Each number is 500 + 25 x the weight over its row's rms, rounded and kept within 0 to 999. Layers, rows and columns count from 0. Numbers have three digits each. The size before them is the row's rms in percent of the matrix's.

# layer 2 MLP down (transposed), 960x160, rms 0.0891, rows 789-866, columns 120-159
107:509505482519530513510483523471452472530464559547529465486503460498535517479474540489523503518466500475497487511515517486
096:504481490508508518481549507506498496485522499486526543461446533504491474454542548513481510491529472513475512507504529490
102:459453521494512478484529505481500523522475516473565500496502474451494513541519495516504485470521496543504499526493511488
101:448512548529540481471473487501554498446501476465455503480499523482493507533470496511534466486556525517529466478575473475
100:487498506538454507493491481466521503515487512514500460514439509471568503518490503480516479516464542434520426530512513455
094:491533494515517491466510451509511504516515477534483482478474528488522554519511504528458492515518528509552451471467534503
097:515433496535519507488526527522501496513538474476563532510523454494487569521476491493496524528506494502490480464499456505
107:457500497478505494467436487467481475482527499446473508520495500487502476540495488523533481462565527483514482530508498536
099:524504520481536485493540469528459493471527470510503496450509527524567558510532456492469491488497467509511515524510503531
099:525459519473511526553504497450502505490533478513504481494502483479506506552526472449444505507481493544514505505472536501
091:505525480511454457464466493475506515514514507540513535506498517545507515496488463494489498472470476530485519427518485501
097:491515498534518507500470498504486512486495491493482498474496503503488486480487432470507519441545494485473554494513514478
090:493501476527507519497515498512531528540486521507483517470490493493506489450481475497459459467527505498504484480539476490
086:523488526535516529506507505493467504536516460512506483465487513543484470481516471532499520503488481527461525488494460516
093:487518485497449531486493461491509508482477516543530503476548543485494479535529485481439500493513451502482516514528470491
099:506531457473492509501499544472502542530497514510543400479453518533557523554477473491480514528512426470495506475500462492
099:476522503477475443490475495527555472510523509495472496528505501478506479490471496478465487458552536499516557486560502498
095:496509529520518496534498438508532501488477485515486513517499531518512466489524482473478502476476573512490494479514479504
105:508443483435480485472459470473539520501459528464441531476485502486468532508493524485480475530529521513513535498505450508
108:533516499523483481484448520477511507525533524493511468454514471517494472539467524469461518524489489457488501459492458487
100:521510500470480496548467487492481539530479499508523481505483536515508509492481439505493520477509492476519460490545520539
093:514520469530471519475480461460504495502508529523488472454481497542505497524441501537508486477509503434512511485521511484
093:502522477502489489528490505552475510505525470502491528491489485500495518454513490510516498528460494466497528466501489514
101:486487539504466542514501486530538503517487489513554478495495506470490495466518482548481488500550473500431484505510500490
106:512506489506521477481550492538505499481516482443506490469460465497470505511507481537453532544501496492505453526486484524
083:516525519513505514512474483475524499517519511481481498481506495492482503507493516500474490506473520496477514517519522538
097:527544495498491482544480514516543487484514491524549531478506521446523483476484507491493528477489518496513547425502492494
090:536539478527479467520535530484495492522520559520548513507472521522503502515542477495450506461528498514472502495491502466
100:506490497477503564480486461525468525484484476490561509514481535505498490494509517571552513473480497500507485524457519501
089:477546459504555537478505483454497506517466519515523502520496486457510451498491484513528499418501496489512519496490495520
106:531523513509471491515533469524498518508485565473518485566487492465508492478523530458503489527526468514470489475489512517
106:522537521473526494480481511521501504487460488479489488481467483504493480549477488483534510519484505469496470470458518490
102:506509473504478483552481507527464515550516512485509513491458459544539502530474546505556482487531488489455546505502503519
101:504476470451525508498493443508463546472519506503532497490543446483526487464467511513520479504537486518481520518500497505
095:498523503570540517481503458509500472497502484512456472464486490572479508508487487494513490497486516523486548507540472528
103:487527533537489528480518504469475504531483483536499485490488454512521525527496481499445509461508519495530515511453512514
113:539487488480469475497479520479535516481521476520502482448515514478470519510534514523504473482477539469490499509490516465
105:506521524480512506457487494523553520498532450504507548502503472501508512471516497464470516481471496473490464499474466509
098:483494490483553495514501485506512493496487498484487492491530454513492516498484498462498508506509533484495491504518480524
100:526447487501556485549496516488498484472500516514499499480499467468499503480472517499477485555486503444471516510533499429
102:510516473473509477456532543492537503495514513508485472526526455494498524475507453500512499495473468482545507487485489487
106:487519483522492508487523483490485517483495510468475501485498498483541481525497498471501486543502471487484519531433484516
100:526498502431529527460518460511495518542468520467542505480508574493543510505496526514486513497487452512502523480497484488
091:502529477558528499495477519506489513518481502472473502502474513474559472493532517454522520488501495539543502499484517493
104:498491513501526521546473509473474486539505455484516547495500480455533525421502506473453516504481487471525532520497492521
100:516506456488518468556508497521505522494517507492503506496482526477474484485543504504475499484511520560482477487506506494
105:514494510499520493486517488546464514526531527449457513493487473523553487526506438489527479467511522507483476514474489467
093:526515519506472489526517504491514505505522510478447536535509517507489469500489529523536434437479489483519489482475506460
112:530528494506509508529465505533485510491529503505526481488495501487514515481454495488517503538511531503514514503481466527
096:489507474494491457506515529521518500484509517506490489533492528484520504568528484463522469507481511471495505448503496506
104:467510498499534489527468477516508518485529524537492527536503503500461469527508487538495452520518472554476505478505527498
107:440507480537495511539492562500502533501514533496494503473522494500529462531479507505533484493476550516455463502503429506
096:489520496466486463501495501481511509463534501477513503462533515498577504513519500458505517520535485515480461495477551509
098:486507498532490490494492540488471493515517531492506510492439493497499484532429494477466468476501533522492525495476503505
095:505499510521495494485488506480452510489490545513518509502506493468503473486515483477533491496516430512487525499517486520
099:514518502509476543495498469516547512506547418493496493502508490514465477465496500521465462525485504516546493491510496511
104:519478513518491515492461560459528545510515539490496521543543532496524492536535475503432457473467507518533503466500506524
101:454542496479495488512501532500475485485530535513526488528495533483522474503508529506529515512519534523495525510526531492
103:519528488556506482540512481470483499539453493536464487490534497505500503535501491473481482522523528510535507511520506480
108:456496502489513470506467509535503557516507454545488488496485477450477525500507504468479496480486525526518529448508521483
097:501518483504547489514535515470511551493484486520528511528482525549521470513493527496483513493482506482511521481502514511
098:477531482500497506486517507483512431477496511523514495504493535475527505481506504514509528501470487476526488512519526452
100:484540468506536518491472521495468521496511515471503475497481502459455506489458490493527442485511535502444477517502530493
105:502447488548526494457485514520504495521513536500507498483503471496495541484497510498463476507500551532536529492503516475
111:515528498465520533493471489488506500514521504527521490521459479529492484511469463461481471479521501513489522481465498503
103:534524440498492504505462508515486517479516516480466499466510531512468495513532494509513518473524545500475518513503492446
098:513479471575472450529495546502474522498497516501512486502506483542490517473503535556473463464483462468486493498501510501
092:580473490495483502469483528541520530512495464489520513451538507470458495481482522451491518501504526516517508531467498490
105:498528482468498483504506520487512489503473514486543540510513501523525537491474528533523527507471513490533492484493500486
104:445505466473528498522557494483496510456491531490498499528491506519461501466471482481494501485532485488479466491493492502
105:508527452478509517476495531510505558501536479488470523470482470501525507463463512507515506553471489467512487482493509478
099:490517476445505541501475522494496452460524510484499532534499477476495506481490480516482505500495524464496501513482462513
094:522508466519440423479514462515514467524504491502516505476486516517505528496446500488484503497482474523508480506490522515
103:512540484522465501499482468492521542448511470508505524455494533496501499518476443486522481477500489501499492473490504446
098:544487508493532536518491548486486525515519489473497498465483514482470514513526513509491545514487493536540523485503476484
108:529489524514482524498476569527451494496520510535515507506512489515479478514545460493564528467514463502521486497529458468
102:447501495480531471467461533499555534503556494485516511519509520478526545466510481510505479475556526499498491497489500476
097:484492477528483489482489523495497459511520504485525510509507526497509507490500484469532470533513539519481526499493497505
# layer 2 MLP up, 960x160, rms 0.16, rows 790-867, columns 120-159
102:473473480508511488515483487533535576473490485479490525505512462494492470518501526519548499514513502487510493491510484465
115:447425493462470501515502480509528483472488519505519487499476458498520503497517503550502502495505512519510512543512555495
102:468506490432496463523537532499501476492491467471491487518499495475490515532472506480487524485500551495492462511512483516
114:461477491530484473472476486502517508527538534492538503519497513506523511504482515510493482518476485497481479520494551460
102:487489479463491468481505475538512496515494470533477481475503555507470525535482489491497483509521511456494510513478459535
102:518455481533534501516541535477486500510546495451517478551509480500517542474531507481505492520523480523533520473462482534
104:483527478467553469536458505536497521486527509488483493477483496472477527477489495467504533536501459513553502463511505489
089:510511466463476499513553480474487499530522505501510482517498465460473456452514498467548511532503501522494507472489499511
111:522474540521497502521525510501512526558514501513532511453514505492442459487485473487466537515478501535533511468516440528
089:507504470447480443494464510502511514539504503496470504537485454557496492500502488489515465474501488524506494521523524477
102:521493495505492498535446520512544501506488441536443476478520524515530455529440471500467463470502477474510524518510510489
094:525498492491583508497510510503526470494475500505510495527460502490520447524522497477564499487554542507464453495524502514
088:464520517511473533475527506488476505562524493474502486523531510512473540500504519505505544474511479501535516502503537504
096:520469496482517521515484501490567496513508517506520524522507509483489505489501533486442480509513507481477529508479489514
100:520522473488467541488503504443518489491527523526525534542549498540469542460536497526491494516523503460510513479530510502
097:492493497470502528498478487521521463504480510489525542514497483458468500498515481505514475467514457477514553495503535517
086:508484488521545478529487464558496513512518471502479465503490508519552473467484493483469495491463523502459525532496491509
103:507480481480541479488543534515462458513561538518474574520545525504476520503502477498522501476530528485502504544473504470
112:510488550511505548515488485500499518489519524561465502465472548456499476510486520562492499483513498508520560525441499509
086:509509519491481499536475502496493510530504477558508546523514529506519463511476509475501516512490477460518494508536485518
089:490506504519515505451495470491502495456495501494496469453468469504480487478439509534526463496521497455472539471512530537
092:547522539506521485501514486507463508476522476491521505497504513474459557451496484500559517493523483483526425519500487534
089:445516453484498477487503494518517499490519515511560514468507441505489468516549479472508535460480504496518509477515486492
117:505474477475504453499551489530500442513544483497511503536467497516472502502552498532475528519513477465484460500489474527
087:457556533526505510472516483513500532478518525504535513522475517537518468533468491529515518496506514516418519500509511487
080:512516485518535448511474508519507496466501525493519504467503506479530524496518511478472519491537499502457524467467498521
087:544472529484476501524513496486522506488490539498481491529524484493475534507538524538461509503519506502534510484463526532
109:496488566479529544486501489511450547471484488490494532524459488509490449511495483530492508501509469469463521560521531506
096:493504433503522466456531515483514452512513532506506546486518493498522487503462497507510478472528505520446546520513493555
102:499505483530511477498504473544490512532523529457467478554549453492474539469514518503447488516521504554462543503488505478
112:549498510516548482510460508513502466508448494509486494518471500503491490497522489485541557543503510466509496482524526536
092:474467509498516492524525454551505479478517475467449483487471492525545477525456523474524497503504499488509494512517474488
103:540481485492487527524487476499464493520462476512506464489525508484458511496519491516562529517473456517546532533520543503
101:496536414532514504497494489498495494489503502547491459523497497477501475481461541501507513508474505465527514513501495526
096:499527470522507434473513495514513522511513469418494518541488504479507480476497463502516500474515501491479499569482542473
124:473473494488493500509485519497494504450495478531540513501511544466508525483514497502505472490498508514511470528478475491
104:482488504503499502467498484514530524513516521489505513473516464480461481470496460493503489476433479493493497491504489511
100:483507529530494533534454519484496483460512514464487459439469571516453470542517546511492543463485515459498418459508500512
099:531499505481464477485523501529472463522495531523505501506518504517541520494527490508514483514494449483503541519495494484
094:485497515490534483493491503514497518541539471494526473524520517434513448544516472525503458523474513501479460467515494497
106:536471508480517478529518449547511453493495501490460499501500474480496486466500503486479568485537515511473467478472469511
107:522527541513490482509468494506509506495486479474544480513529480482498486521501508492462525486508493489509507534509549503
093:463474493496496515540505553556516469502507507501484522485521462503527505515517530525518463488519514491521491535489501515
094:480453477502483502490522491535486551495484477495476534511509512475519516468471521462471500533456464498439556480478548503
093:486532517501496523511499496517550502527473491458544522521555510514465478519549506512524531471511530505507525514489497497
108:487488508449483542513494499500452486536510509497556509474502533486517476488490495484493467491491466472467499514492522531
080:518509490492486488552480476494500483534510495474464547493522535510498466496460536520508501475478460497494500451478504525
116:528467493467512539539476500492484498478446519498495455482519506501488528456502507511506494531552481532502502490489499463
083:518507483496473456543477487511515531484532480538508484546532485488531458522499515501506478499531503503454525454502510502
107:520487474451526473485523429446517474531513502510480495508486469500485512446518484477526470514525522474487513512543498534
113:513475471541482556507515470531541482473522512512518541493488481526553513500525526544538503447484492521566497513492464489
091:497524488477514537522533469484469513497502555552490479526530494497516474515485486509558510508481525494560512510524510521
095:522521528491464492488468524542540510531488515532489475500520524507532520442513500484526490508523467515505481521574496497
092:484489460463516529485536495469536473517545550491516475512489458504505525523469484519515466524491487469517544451518551526
109:588492501458512471464495507500531504495493463479486490510486458508500466498542527509504491525537469488503513515515429468
093:522485503497490530503548511521511525488507529531516472516540527479451438517480509518471529493481480515500506479527484524
098:458495491515496468501468518529514515506544504512518493518513508542504502520490548532476560448520515491512539486499481494
098:507508537496497504480493530455526534487543501487526513544475562441522531489484473528497491465499482500497552529485500512
101:468472497536527513520486481524504471518537502540508495482494479488492520488482536473508472504547502474468521488517553494
100:445461464507551527473489505483492486480502480513489536545502466514499474454537491505506492497438517497518502468514497530
101:487492491513508510494524477468520457498481477511494536506486510476518505449541545493509545518491479433504492519508547488
095:458489501478495536505551544476449471455527490549479497540471505530492490500491501459525446492531497518464497479515538505
092:527457487484462497506474484499480498538486548486480497484506495501493548501453484504516484477499506501514504494509544497
102:475456467530466491510477469509534507486453494457492484533546528442530504518516528525523498492509528509479441511510506508
104:493516520546521507505513493482465514471526506464521479445489508480472494519472489502516498454566513507487560487492523489
088:520501556495506467527504536509544517519503468518485526506510448507492504473523521516455482492500463434475521501471521497
091:479483469469485519476487500487538457493496546464481479482478483502476480510506492507434475496502519517516513468560511520
104:507448496467471476559528510450480558528481489522541516485503515502522507501512501486553522499471505482560515499520490499
095:474527530483502440512516472479475504532453494529473495493445519469510462521521527462522437522454480526529489525517508542
116:528483548524478488479524491449513486496489507508464519484477493491488541495507528529496516498497491505536528506496448546
098:494503510496492500505523493515510475498503506505494563510515518485473527508521528503502536508499506476524495488505509473
092:509469494499465477480517495527450495550461463489483483536529460474490496500508495522517471490513499557540449531467490507
103:548519482543475473487518505471509520499508502528495512544548481447503488535516489481536450512520476506464483516481546461
100:470491500448499532471542536494500513521512462472495516539520474475468460495478479467472517487512531538511527482487470466
107:558500482493539524482506525524542484491490495502479526538551476503526524508472495529523542475510537499497521531511478499
105:441484533515505536524494488504498509480531480493479506488514567478530544486470462544550524488508522490510464493521461462
101:484482465506495483495480509526476459495515471474521468464536504533495490508489514497525528499574507502542537500505507474
108:482446522476459496545509541496468507502484529507513527518548497454547526535488537527547492494525517491480465532457526521